{"n_layer": 10, "head_dim": 64, "d_mlp": 1536, "activation": "tanh_gelu", "norm_eps": 1e-05, "tie_embeddings": false, "parallel_block": true, "init": "uniform", "init_std_o": 0.0244, "lr_mult_o": 1.05, "lr_head": 0.0104, "schedule": "wsd", "decay_shape": "sqrt", "train_tokens": 804100000}
Each number is 500 + 40 x the weight over its row's rms, rounded and kept within 0 to 999. Layers, rows and columns count from 0. Numbers have three digits each. The size before them is the row's rms in percent of the matrix's.

# down: layer 4 MLP down (transposed), 1536x384, rms 0.11, rows 775-821, columns 256-319
# up: layer 4 MLP up, 1536x384, rms 0.112, rows 776-821, columns 256-319
down775 100:576511488507491541473533517467464483552518542550532538508532418474502509554484523471492513454482497503474523494517557530573467507588552525480578429545469544445527531489529506507515460490483471
up776 098:486545475482558615454530498543491421491546552479515505498508534547486492533567503478447556452500517499475531519464438527551461559493447510543545496569457523465498535444541551493504539443474522
down776 102:481379500433520477522529481510505537542570498453484497562535482475501447497477450563499502558546536485532441462488526428569496470472507511487451532446556500482446481441481529435446547492551508
up777 100:491452529501472606542497443499535467573448540465537459580495506543549479549586495400501572505505486513501499582523445482515525482531476510463422409540539501494496469524426500544475440449514468
down777 098:514447451524502533485452428468472516415565522508532527514533482478430469499408490549460473537447486507532473556492548450489511483522471493486522488490498510498530403493499545499460477500461518
up778 093:526500471412497446429536549467571548460509498464528498491538493585535480478503446399481460440469550470538518439537515488560607513505473433519508493528489410543470487530526487471591601506512492
down778 099:465561465609456470419443562468502488515523453494485481424467486500542477469535423454453499512465507465469492457503519420451476409532447532486439495583475592527493526476498460509528564456481473
up779 088:518482579454584499552485552516480486529512543474510496468447469522480447513513465522490451539509562517510501481507416478568480557494455512535507553463577492518475489473423464481500493466562530
down779 092:546450467491417498497495489529498483491467511514429487481514473483531512550520523556497469484522512444540508537531580571518471504505575471528461484463509427542459480464506508494544582537495556
up780 095:554483466530497602540581547508516539541491523435493433540468562436476528521580505469527548510488486498467497501485530542483552468521443436499447476591499515489554449464489572456478498440514468
down780 101:511538448487525515434519548494492536506515482509483564494468467484495470532485491513476507499467482517532490491580484450469553452519517468469451465506533535506495502493465569436451552501526563
up781 093:530570443462422506539472547502540542537508574408460469479495480499461397544523481460516556517536469500465529515553430453426555537560463446454520434543503496542562497547501539531495479437513459
down781 094:502548431510496487458477441491489535441459482480485515479531468473567487520578554553437478560548453516444478515576478485560508467463450433494506484485429474485558534461540496492475478500523527
up782 096:582474522515549528461511500535433451480518506460517500470466522564432514542603484529477522573542443517455479485412529515537523544610485548466510470460568437479498476510392563480465513458519520
down782 101:484476520477489467518514466543483490474481507562460453426537463511517434588376555563496457464484574470575516537488422469475480493458505434549538546491491547449532466512496491500465470437445516
up783 100:543473522516555467494538527488597475440525470481554580562512453452483455516463512461517565422489520508539488534572474538457532444459525522449557502492501500565537492425559479466490481583474531
down783 096:474475451507496489498557469518480518509466500515513490455488499537520499442485482569555507539519515505473517447489475514514540476442544567487465507495574509504511520477498495525497433534514485
up784 107:498580494446590517530498485537466496486498495485514491492557495476427395559557532464492479506569496454496478554480544447453533569516500461482528453508497545473440509496503569487435506482514481
down784 102:478518462522519477464461477558541422418472446438529448490531455540488455445500542513491437512490482446439557486484453434492458535508408477497539472469513563547447482459591547443460594488575524
up785 106:562467521407476551502513418504483485510535495406435477428525474564492511518533449515476504454466560549469536477557485530542449565495418478511530561553524495502477511551479545470535544489428512
down785 103:476476538546516495505574516532530518499515503500439463508491472575502510517509552484539440476505567513448461525512525554523599524459459479447495433494520479481502450520516456552499548559535518
up786 109:476462500562559503469541491573563483472533508493538557523478449548485482474486483522529520424457511479526502519463492491531468513470467496547507511439473534597521524523520561600551527460482547
down786 103:463519504499517480458558450466532472452506502479570439454560461530511510578497516582498480559472538488499534495433516490478497459534506571478525524496522427473493417568495523465421505495499462
up787 099:459423485534497458486524411532494506454548450475501527536456519470513474478511545524502537469562441512579467474421438527521503505497519487467524540464471588509437551594520531416398495459467494
down787 099:507456481502425452520375529442458502452493459410485548539455574507534540511470520511552491527412501539549506505529494482473507567479436533558563494517421482556519483484617517496399524469470484
up788 102:495425443479461522488452510446517482520451478466499536538526470513491553549449440484521516503517464555500510589443446536517448481480515535524490533560553500560449527494470550539524547498568482
down788 100:510554567540481458544502561526462522547508468517535472499450493424468437517569544534508484469510552451529567429526513471486497547557403538605533511484501513458531497476531523444529452494511571
up789 108:492529545520489420510414432504477542512543525488493557465455477530476561509535527507558508534506527530506526486463512527506543496531540450446515516427501556504490549500411485520533548464597478
down789 101:527451420492444398468515559546524486486499467548446457459569539533464532495464492528533576449456491612465444459553517497489449542449405503423483508525476534479535473515523508498551451551575459
up790 106:546534477487554463495512537544552460450470510468524516446460434552523501560484535474516592531479479422456503490512452464537489487446513516479527508484503515501574484491577544491454486490523501
down790 106:523452537498416468542577491464531501465540523572529539522490488546595493438520567565546505521494516472511443484512485524521500434420520474468493454563585437564542544501486482510559465551521530
up791 095:482545510491469493586571487562476491483497564533455512524480601499458552535538564529512516521455522493545487444494538520499474494483451522481433489553482441416518483457518506464496467540460507
down791 098:469524488516550498508486501502455512558512447498473508428432544464480529484497524526468552472497501560484463491534431520493523532422426500562524562507525523475532470485457542445582444420468542
up792 108:621478552507517630473511464544443514469415491524451491512522479522564440463544541468478554530526566504523538416457490500499452593534584454490501438528548504476485491550519490535478516595471461
down792 106:450475505476508475465470535491492537449577532491516529570467481512445528525517491491503492484418548451513466486476415480530459397558512441506477504535507382527503503498486535473495486539517489
up793 102:498526618449500537544535439562505515435563540516557477464452563490514496512480527505547625521406433441543498461454498567511388456460502441549479526512481532477536562501506533531489462484485526
down793 103:458507480475484514432585504483528539477471510468457462490536485498507561490531570582535488535524516493449477530425451501502492440479575499532581451497576524554463499509534507459437499451514578
up794 105:582455507568485469438487539523487526525495536470489561478547507518461496520527514481506464562462492439500481513535470514506502441509451519453491555508468545452440543525528502543462553508535469
down794 101:414519503586466507533580502523407450474485458509457501441477455481437505465506498548493524544503528475476470475505509544518432525417532442454544499508460438434548504514527483437437497436501459
up795 101:522430461488460496442513468440524436440538485546473548526523445523547516521478524562564473516514501419438484562430541460482506502531487521482452436460508544519526554464547463486525532413467548
down795 097:461565562537466481538515560548534549522520499467532445443436503484466532551464520483500467478478483532460462454467558514434514422625535463513567450597534534491440450521526507486518504550500501
up796 100:438506421580536524490543506535503478473515508464485530518579514512477443509464477443487520442517448488492591399551529445507457533526418541504621566525444545431574530508433457484549525509502461
down796 109:467418487535481441503519485552482469507442576510491427468449506554496469489472539473503569509498542390562568478476475519558497550490471545496491495520488534506481469441528494562529535409492500
up797 103:602590477466422540531559422494560555552433569522504452498500481488455468447509518499502499526475481499476569538495492461485510428455531521536469534435505522571421469521517460534470484518549538
down797 107:514449529500523577520502523459459496480493482520499469522480501446544456494500537529508510526513517466479479542479528499471502567517478476527485515552480541554533470509497567432533485448448521
up798 093:546431491583545430470530554486479487471467510438492576531504518447502489465488526514494512508502430506494455511522512523537437474468526500533479529518448488417528526499511492544533525448476549
down798 094:479567537526439460453587493457457488531545526490423475541521517493505530555476545547519506509470534472513451526506448504539499461531487526514462508522477467457503469495463459528436552528507566
up799 109:552486520479551531552601536598536443409457472621615484488482552522473481566533468556464491542455483597437495491479524457576440455473435516506571501432455453563481493482491500520559480551501533
down799 100:545553538476444479494529537530534480518482556407470463459525563492500562499502516551450423529506463452524506419491490533536555478474480484528508470493552527477500531529450491469422498454482502
up800 096:481476481486482492495484483488496420512492515489447511484456471464481475487452470452552499515508422466566463549438524476500552510536453569482459517515531509505537523522496461493561411498533531
down800 100:470516509478551496504506505508417516560453461471525493600466396462451511450488520473485464550503421474515509480454444490430532488465563543508432430512527441442476445506472443526490508541515501
up801 102:541471458518558505519548453469499455492500491460566451462523482578487490483501436516415500506506478531498502489469430531532572438499498504527488544457459458382505540439507558524476596463490516
down801 100:549457505491447486533456502497453483544508528547505568481537422577451543467497492509461464544502469488483533539480559454516526541476671475535545542458511473564542553481542446523532489533453425
up802 108:569450502552486506429463538497497540450465439493543484453537491512482464505426515518515493483518448553526509507482458512457568439459504539514493503485538548486458505471504581471496516490487488
down802 096:557474544372457480521468549533527465488519470459461519507585484541617418473503464501522511477539512508464515500504490530411507413505447496425457471466510461468483557497512478524504494466478546
up803 109:428485502489574542490547453536547493490486573545506473532469504555524513441534453455500546522498498425498536456452473473497499508440447543501539505596473504524530494510457475515523512489544558
down803 099:480529491507468547521500502499544469546520570557544475493523547519490462551479468535524570545489506528485536382465489474462481489523459500462477525496494532522393562547466548487530462567450437
up804 107:539497492500450539532464528523578457505515537478504527453504445484471460561488452497514621553554426480439542483524496445520430554582610481434512447520498507438547475503553508462475498488494454
down804 105:446511472471532489502514527430442502481528521517518515566499567469506559491505555487505374485502519545593528506498511626451530438417471479532525580492489482570500523485493467494510466551517517
up805 085:534548558423509506536466474500455463545511522499476447496484472434501463473494451528454540495455542460529521551537487503508502506496523535498487482530494523534585565494532475478548527545555549
down805 096:449519447516482525441499501560548499508504459446485597488486452490480462468508596452465429441464495548545428523486524497482508487433447525493475516517542523487492468480457497485452519475402534
up806 100:513506554424418589523502500562541482540498500445488530503598521435555554527535444463474524456421550486527529431521471487523521559465495493470450589485504500429473501495528459449515495505507455
down806 104:462439473500506512555477534507505515526482494468511504532556478509517431458513446487535475485500476556535530496473524542493500558522421455469487494498529589486596520509476503557478500517473510
up807 098:493487488555473401556503483473548408497475486501462511584485514487540471506520533461507571509514518503526528483529476427480442497457525525486549475546458526517553463537533577474504510526527522
down807 093:511579463498545465598460509484464533520480535434524468490494501517498533495506476555468494593578521532497500512507570564483507519472487452511520531538547490474510484488561546531438514515496469
up808 110:479518583475508612533535531536506460504510586528635475501494504506555533461507494525533485455480465504512469554485448494564532606531516558434465429494492448576512540564463548519439481491547484
down808 107:520524526505515431447472493535501496385464446507474542454515499442494424448400507502550575547515476473547472530506495527415513518425492524511537534472480457425657534508508443516531504559502461
up809 096:488513429501409528494523475548548464458437538471460494535480490548550425507555403565496512467511474555462472496518472495468567557530452480458523539424460461508426471473474420565497497488541431
down809 100:421530495559509571497471482439508481479432522447456530524519435511554523499534550470529475469453572500534462603503501469427580537502505469393529448459489544531568541499443500423467453522465545
up810 119:455510550504447498482538554535441511481522502537545480537482475578568441494486510476532505449482493478459509509500471513495449459500475434515441516547539522531469533535464476469517580546518511
down810 102:524526560444517464448594553561517507500607453468508476526480407468563435472596479432487477483565487490561458508469454519519596483489513517530451509526519490526484534469555526553461497565589490
up811 116:507501474509493468480494466483480548433489592512508497560430506477504477487450525483488612455480504498509440558498433491596547500470520458584436559539513475396505509476516545494528542508487503
down811 114:555522456498468568546472555537487458497540547600494567475501488460540480518481511545514545480485516546554425472426530550494518564467524500479474526529438457508485485433448493535515497464524453
up812 090:479504482506479525480497508526526494503472472476511457500496500436453514564471537444523441470477507507491515497500435494566488545512484499466468469511529487513495510507497543453513498474547478
down812 096:494404557558558411495521418514510549552495507505510557445468477449515509491563489515559557546473472536493515506499580530510520464502486550462540495471485554607509514469487526469486448519451513
up813 133:532493498495515551598448475490433557505491486476504564560556492450438497565518565494547457554493444453476512513530518483543496466501532525408498514527407576534471444581491562530516561466541476
down813 127:530423478471477503532549536516494477511554483493513538456513508414481456521546485490547518477544471495490546507561462513494446497533530465420427465565500526545520488533448523511532476502467541
up814 096:516541509456604520532525498494447487496458462453523535465482538554511432507554513494476601560423519462486509449475426404509557406499447469558492533509453468422509566437458439478505429543511462
down814 102:489518554522431492535401501506494424521564485544510509503534519539477453444478473530509509489466520500557484534560478526437458411470513559532449482434539479458514509546532505512452534443513518
up815 104:485471483481483483521486511510510553522503512517516578513493507493406504434567451458509491479455537513531523552522490481522511555523514511541489510518531497490486491550527599558527448511561534
down815 109:513515574466534501527568479585515482567517486470539540487558501533487519493420495446465507519478531498457485527459464513510487520510475512466499423559500432488484433482557543495547434476523521
up816 099:510511471548553481463517440561510527488484440517484461519453577472537547510486537466470500505422497463547509505493465527404482550483496472480499495572518549492515482550476507514495484563548472
down816 099:520639494470498488529465518451529523525426448589506458527459452459474536544523527498514448498551514599453447444491503514468556553562490503493520574524532516482556489493488565584486493523475499
up817 116:550533526485459469487465432502486551473517438460467510484479514495489450500501465550511579471443501519588514549454461488457462512516466505561514456541525488558430495499502530472625508438518538
down817 105:511543469438492477446498535461455533475439442502503510529542516417491531471477447532496471498508488524523533462559503537494394564524514500511462548600432490595474566517534476501467539576529536
up818 112:511462428579437524414544470590554543453504571452476516483454503539494495556418448493475534513515526608556564498496469512476563497541499450531572529520462560438517514505473457513523498493463508
down818 110:571480521504538603534485474556465490470540472494514507480464438503505533518476531452519411498548488538519504584512475487580491479474544517494496536512526531505503447462460516451498513463563488
up819 101:504463510501487528486465522483436493469506447516516519524520525458472445518492534424531488448508490555490487384480540547451449531511523539539450490489448551485493524471465509506488535529542478
down819 103:527479453495521563446466554462495541457483456508496485454484524525482509478486496554454512491494493505517452504551549508502521487511516521585519451515474469549431508468480455405466502555447538
up820 101:440534508455530496535489505465522482520497449486455496465466518542545524484491492476417509521535510520492471492511456427541505542518553487511503544531500477516461488527502482512532476466515471
down820 098:524487490506473455546507506506460529554426545446548460475512469461533466497471484574448523505481580485497454556475489461507531582471513490486491495452489498545553525508528484481465528440476404
up821 127:531557430495496499541527501523506548527541522530460450421494520487487474507524541552527520508537464442541550441490562481529554508463511497447561479427539544501488547489539586522508496507496517
down821 120:525425449503519571480485488458544530525497547527527416501528478497524441535501470499512459462511548506513491478476559529539503463482536500455548417425461488495447488530523468540541465510484457